Weights of a small transformer language model: 2 heads of 32 (1 for keys and values), vocabulary 2417.
Each number is 128 + 32 x the weight over its row's rms, rounded and kept within 0 to 255. Layers, rows and columns count from 0. Numbers have three digits each. The size before them is the row's rms in percent of the matrix's.

# layer 5 MLP up, 192x64, rms 0.237, rows 77-110, columns 0-63
108:130122074082153075070095104101087163126141166109080094091198116175165149110133121072095130162134110101150148101114162146153152116079171135118090118125105150168124119115117198177088146112168098
117:112168100106135157188139127124171157118174167123114058085124125166087165101084113123131138134052139109149072080188186128163142106156108165125133164152086156111121089086128117132138106085106082
096:170132165184158124176145108205132132111129104103125085097080108156181126130104154121096171130167109145123125092169196178164117135071131140181130081153119176172157130146132095177145096162144121
099:121165136130170173185066152131121165169198090094143170105144103118090154125102130166143058141087148101184144138143127127119172140152070134118138098127120117090134111151110130118138170065083193
094:103138201138132090123203184108102173099146144158089133135116159207129163152180154128146124104093113135152108172193107177126164112100119133082159141124148133137102096099153133117092084159124071
101:171116107064056157147143130115172170124077100119130104100112159096159148143179111126136113173184136125195118150104094178137168140119108119203130120159150133116119064116195145102116139086123153
096:135133124115163178155085126131178182153079121075078093145161131163207098132096134110166126151103172121111195103162163117107145114100128132114110124163105114114156127110148227134087113152111167
098:185146091154088163098127149185154175093139180107101123134128197085105145079091117143089119112151066099144179109110113107168124162111154149145112082070156142196162097151114145115090147152115124
090:112126089142157151114073123152089118186113133174098153098152170094118152138165102150125103112129160083134144104139133074124144143158108116109063121080196069096108117100125071111174145126218150
113:110189170098121022149097159144124129163114132209153118115201105173110080140123158110110073094106098131144153086152150162148136096144121147142135097089108130121067085105091133127115107125123140
110:100127116127091105164186108107088150090178163060136111162084230131158139129133090154165133117135129157065095120129099151123140131191128153074169138140116115120177153124141137060119148126151103
104:080182163139137141118113135137095123127070106083090091157100089138100156116093134169122146131067135124125124189141143070097134140141153107193110107097075174145137097126060098146160129048136096
091:068063099123172130099166149156092162103143106150130144103183095163075151108092118151123142147116123118096095132153127133206147184126105133047120113116103133052088079095104109146148127151103122
101:115125135103094157104164183117138090145193144196134178097163136093095176108189184133150160108180164174154105105128164152138174137132102135062136121136094149137155099164103109120133101126192150
095:094127168163109126092129108087168112141148157142210106146144087039122183116109143126113151073125133157131094140118123067157116165218133162133141107111072112194135162136109122137102133112140147
089:110150176102153110154143124143096107086189117174116221103139128180083131084109195143045156195120120127154110179155153162183131139173102117153132130132115104109093139146134135119128118135152151
113:163110064077131113089148109116149079176073104118160130118113142057119119150179170087145218137142127089134106122129110107105110114126208108143092107119150111113168137100101120093157167152092164
084:108100119092118145144158164140169133143070127139057140160165149106119136102180074149086142177067187145125115143109145171159102152055129131200103124139158090158172104139146135143102100089161108
102:146128114123100142170130138099162123159175101141134187135104163183142153097108034183118154131137138112117127101108184133161081138086099148128091143061123108133143091140092088054156140152171167
097:090090097066109147168072144119138151152092144186165166103169100117077096126185174076132063092123110129141165099112090131114112088101113119097113119084164174125167111138145081129137130140142189
097:141151147129083166163117057112077089131119147121099143141142134116130065123125219147105177216155128119121118155129154122124161152118196146088130048160123089160126115119115098116101126133108166
093:154115138166115070132106163089149139136066168079110113132137094141107075182125105111209126093167141143123159093139132115157086170101134150123191115113121098058154155187153135115136161176087119
091:169112122122109093161136138122083176142125156145154096117135170119105114149058194117076077126132124149160069112151081098140162138177078180095167167095091124072095128093153131079130164110145109
101:083162111116164200156150147181124102140147133132093142125109150137151192163154196179130105134164138132148077142203120118161128112161119095182110127144160097196107141172113108172074116143115147
106:140144151104185121142197116084111092156127136141141100122079139139116099172177182182182118139126166146138087122156179120147159125127162151068084104046136132138189143091155137086120124158158142
099:182168110180156103110124154114141130158098128099118105127181102079166215141188145114134092117117099110091110193179134151099122165140076175150079153130118165154096160165116132138123150142072108
088:137074113080103207120144124072164141106125162165112185154201090114119118098137132143128133104167087117166152106107131185150177161188137141104093095134107171126115071127108094109143149135077099
106:152164130173085105132080129142156126159093153132117125171152155105131172127169099192122197105082200206133128155098079143135121151118125141167109088083139136081111120130153114125104178138166183
092:140129115126113106089106143151068143155129115152159150145145105066203120086126093083089109193148103035143103113180137105139148112196142151159121131111150151140118111162114127099168100072140080
092:123175142105102178194143191101195172112125138139123123195167077149125115132104080098089108099175141128133133085152161152093100126126097103151167096161125130159127075133147087084160101183133146
111:059135088148141133061129143090160088095187130066123128085144129169122131112125160090161081186076141115158093158118131141154192132158175142166101130123149144166135112148162074168129098164148149
096:130083122110107169061100117093132117158061123163094155119155124128125089126077102124201136168183097124134147109146176108163122132122128143093158096126113107164137211150155125134191106100077077
099:126141087068132110128121148122028108128138127082123154137161096084128101139170146144214168128141199177123134124158130133172127118169144096147137129070126110121124190098094121172167133120090102
086:113086115134155150169065146130125142126137129191145096155155120143125120131167129152163093127175124069174114190074128127091152089099169123112122152125112128085156156155124133189128108133172018
# layer 5 MLP down (transposed), 192x64, rms 0.223, rows 77-109, columns 0-63
113:072141122100167096143129154160124138091108087155065134132110081072136150140126100043144138133101060172135132157124137132118135148143112122084096158069102130124106149175089204176166136144083122
108:141148141091146114112173119170121117067142171168126125154115115140080175127135061180166161114094097133180107132133122088145148110122134119152143145199162138105130152150213063145109076089102092
098:150095100124140117161155125109097087126129118151120145152137129180100130163096131183195107088103084100139140191115131100131150141083038133106149108125140160134175105183083118108170168153211119
093:090136169094129116120149175158105179071079142090137087134132098115130078124084100136147175060099143156115104117131119064129151113066098088121073085089140132104122133103166081179121141121113183
104:123117153133074166130195081150150105108146139135113121123099171119101089138168119132134096090150121138126195081181157186057132149112088152119165181128163124149069098147169122162125098157072101
111:112139154157098169157142095120157169114128130078162140159124097100124196115185103171141136141149134123139186153126080144125157154172127119110155151171180138140130047142229177086129131115119135
100:118116144107171114127149120124159151071132137126116129089075133181186071122178124142090126095148131161097158167150155136153124089119142120120103224106157132183141175114069158135110158155069179
108:138138062149154131148076133091112108112137151095128076183114152106131122142162172179127174160091079162140117168075069124137112112119122131099156137105157119118132142134037094076146136113140048
100:156169095163101154171168116067091153124105137123115109087137207159145119170111143126145187119179148095123124144134170147169089135114098181135112084124106089117076099107079105196134164131177136
113:122140173160188158134187100084170143140101138087076177070126147114113156129119163085122110165136109109132159152102148111105095188131099155144085091156112152118181090153134177170088184165154105
105:056139100113123097167168149125099175139139183104104080148167141175121204112094151166088153161104132186127118169143146133168134082152115142143127089083122183112176116166091120083160116110161134
098:084132095117083164122143110128125160209107068130128150152135138214078114097198131095140130121183089093085121131113072200101099123154160137140146125128126127179120097111161134150109159141096145
101:107124076118149100103169126121112076150119063094111096128204095143061169164115143148120136204142092114116155139158134121084204074147170139090126130116164110128116098141173116142138143079161130
104:153124135122152074092143144119112147125159105146113150139052125172113158129082094107149171111159126151142109093151110160123170101169129107140177034117079048125147094109103073175104132079132115
100:144112163208119062140174083083164163120145124062170142107138095147133192145143110171171121106151152122103120126115125111100134093173141127145129047177115124149149129119146068068098132142152111
096:170147107116100168217186147134143086099162136106145154164140158127147122199157158182112129129145106148126167118111144212114200111116142152085088147081130124151125144094073158146139128115115099
109:187124107144130115099170111172125103164126086124089094129140130059198097116103142182133228104172109106104150081111118069132135145101094109160126094138111110095134108131127121115146052108155108
088:144116152109136119148148188071100170145118151153125113131054084118074115174114105158107106112116132082134125117099114098079124208156091130126153222114127078104098103104126117149101081119106178
106:151090172150159115137143155068184140175100082155097104162131123166110152131174100159139082154161125145123094201103169153139128123113141093138113082097096138094117046123113088070088104117170122
101:124126094141123153168137133101084133059158170123135096081118155138124119157086130137213188179111139044126164112084115158166105121116121155140117189129097121102149104100104133131140094156182184
093:130146064147125134101164130052139138105140091103097140083126130125179143135116050128174168146111125150148147096195100179140109156124053105144090092131152136141183129103131172172127136150066135
096:176150118124165128088112081090116075155162076140146141119154100122162056102168110147140167051075128127188162097176182147111117141147088178101100177137122107158152119144134147112110102171117112
083:146116062138156146099107133099134079142117094109207171139142109087080122173117126080195126120102144149084073129169142084104120146063137085132149119141122083121110139115150183129136177150144190
101:114157126147135093120122143122130101135176156088152099196131130171123132087191138201097094113138123103098124059166155149128081129117115171195118179111128138150105163173150074151186141181126122
095:119196072134129118156083137135108126102150134126169118170085142088096138134108160041167102064155121135049164109152139111145173120186120167106111112113128112182158137142108166110136132133159188
101:084142150120152083133097163129148183051157156077134112034144126105112092132134162127140139166111152137051105184121152115147143083098156113110154140109102096126129128083075159119096143183104104
094:143115140132101086119092160086117162169079103165113194157122130091149151089117167098137147076115108086119095134057194151081145185118173102156124179151155154092163149140156145126133122179176131
098:127126106146101131222130153187164121112134121081126118140124192135076171134103170131130131131142161140100155215139147076158085121110099143146084134110134103192093101078144125144111114145195117
086:071120117132174101124091167087132134078146108145155153173138127090171175177057127103180146171165141082133101182131113123114073200121120127091094073127151115086113138149086158124159131108127114
086:171096083120172182100128115125165113160166191133157125136087139152128132138127162157127116093132100136156142113102099079190159108129156125110154194123182149144142086128156114065125023096139128
110:148115013124112107144174084169126127150089090133136108132092097180122150138158155120079093159180150081170134116136167178121127105141137108056147086118101072121138149109106106147149107102130165
094:119176124150091114163131131109138110081115098103151132094150111147091164135164173135089085147141123149094145255147141145165143047117197129165117157100114129114112079138100140130116127109161153
094:106166079082206044109170088091174131151118114082144173097062144106096103140129118183130089127126108118179133170172132149160163153139124144126134154116176136129127118138128166143115174161087142
# layer 5 MLP gate, 192x64, rms 0.249, rows 78-110, columns 0-63
117:135104186124107083126115097144110167130085077095159103168107125094153155158144113153123169059140098114164171138100127117123082062099149147153141078125160151075082045119164150143132134086171132
113:114129117198142107138176155118120157096188144138159131195080171120173095092154106123120126114129135171178091108134046135126141124060083127143138177103095192102105134140177160114110123161123120
110:077103142189093120088100128079120140129132116137142166198094137147128125107156150149153158183118102135078127146155087193062129114155158201116129106115080129146044139126113149116135108157168100
105:078128131107079201111115207083056105137136158107183124084144169119158127128114121116164060171081119104133154131129157111102114115110117111173139124089094103140137141109132050136119091077125129
095:078106190148153123163177195119120165114138118158148096144077095156112208157143133144073095148086170197146144111162117130149155117165098163130105172116105163166106163098112108117126091119080125
107:123147122144124173129170151126169115116117154122166177070075060096164134095132152129090113165081155137136177101160099137167128089124090144106164121156107132130076114120161115154124060077184198
107:166150139098114080144108126099112131159171084081099147105134177099126167113098140142091150168123058088211129050125089130151130138085091133114096126123124098116054157124174159163135138135145167
098:105234148096064160120107167110118211133119111135105124170134129135123161123089066138091113100103149122192143124111142078138117131177140105117136152099125148125103127125154112104076119207120093
113:107081198090126155122135158053098175118113087091097112101147068166097125124124184176133086140119123153160131145199121083147173140100145122116199090145143122091150101110114122153150140164146158
100:122226167087120157101168100113103168103117069130150106167116157124154187156145169143102100117131066126093157161144098093121131093128157113125062185106152142099129165102160111107103111087085132
101:125142140070116137139121155110094149095139133076169061131134171100108175156155087161151134123114212091165185142097114109146111145147141109191195215118102105117111099129122153097112117109112102
090:083154136049093087113111095147141128130138129088063099165137145175096119126136177163096132147125094128143079108120168159172120088127140079117159127130114121125087135186214134094193148171119132
105:088082145090156128126099156178137171145113115108103190141164124067151068101143129165106148107119121118194137103191168102135076112091137065122186117069157127111129165119108173139112104145089134
099:094081118167149084088124105082122153198194151122110133168116118163184124119156078140151131111066136068123069162171103090114163171082140151130126123149097150080133114096143098185117132136130113
099:186112106080118120134188119070136122101129106135122122137092084052075117118172104172133144181126050130116141127148173158065112146113149137161102116101092126115121167124138144161141140161091051
091:136131126187135138095138209079112147142085128123172105143111158146233131159133105129118103111150162212163124117114143092154154135123121097130169196151125146133087116155115138098143176151109077
099:110127156132193157123118115120117161145152151114171027073046150134066094113106172140102109131144078143166129155119113128104163157169077130094115171155132174146121132096134166115095142103155159
100:171124155150076072118089154132096099131122082144174079175090161110109159168159099168087150161147118115106167082147173092164172116111083148169149185091133096142123139178098140138116118117124192
106:101161141133056141096096179157134141100140179141159115129117156126136144102121074082103117091159159088189128103151144101079085109140212083134149148091089138163104090099151103140078074138105126
095:169148166111103107089118161147073114089089147110123149095138142134171150137114111122127164144107111070160228141177095103147071129096177115153124101100117136121088126143164198169104151111183163
093:099155104128136187136141141092039142155163125134184123159136130127136144187110153151196167172135121115104133137090079102148141108159157099141116155107149142065059136132094152170108093075081146
088:157183110134130162119143141120097123118086182131151120065120129135087184188162143114073100108157075142149148113142179179122121173129067146134092166069147083113150087118120113120148148082074094
110:049131118131219089125163142140103132132103167130176095162149123177179073154167112103164104096112112100114103084151156068132142124088141117122127126125114097126170184110134092162162096162134077
108:124170148160140134167126166107188121150155137105156140161122129138139091120157188151120157162152129130152131125230158134135084163134113184074151111070118159164134130085092131135133103142202194
096:054103124173163115096128134134136164115080116091120120167175178098133173137076112154097110091131167085116147097091201098133105126151190173137189127108130109094137152096084075117112131130137175
094:099072080146119132196189168094189118132122142129138130146159133168107130091148093185097081142120167162204127111150100140152177177101166149123099139115124121146148086102096101119124138166138062
099:143157082105116165103116120149105103148114163068106151121063155090136127112129110154124175107088182070104167134152116063099090127123158131156072169084118125100106086151171064172144155089147096
108:159124129092155153144111161169133154123099164087144152107114147056139147110138112164078099106146084159201105138123148051088112113125147101154165120085091145085159084144083083137185141079166130
100:095059143149110153092102090135096109184103153141141121100062187149129155139118168120125144214106124091178167135124126102141157141144122146139110127127141159138081184137129172137086152035127153
100:197152098127117120131125108062102069187149090111152101074110132078125101080164106105167131143169113125116193044170122133101131140110143185138159163146150148107156106133132098185127130151144114
097:159083152170142117137136131079124165168123134130099089118132155171133209138106056141148142125178092104160117133118097183173089157087096148068137131148057113136185163137131080118119164132094117
106:145184114115116135108096096098188157189149094158079134136146172147166137159108107152167131107099068138157128053097056155157080158138145141077140126137125113107123144142180137086152187145137161
107:123184193117053126067119160145163203150146120105129141132153115128125158066173134147134186145122108124122124141120100206114095177105089105147130142172106144158110150194111127113134104090124163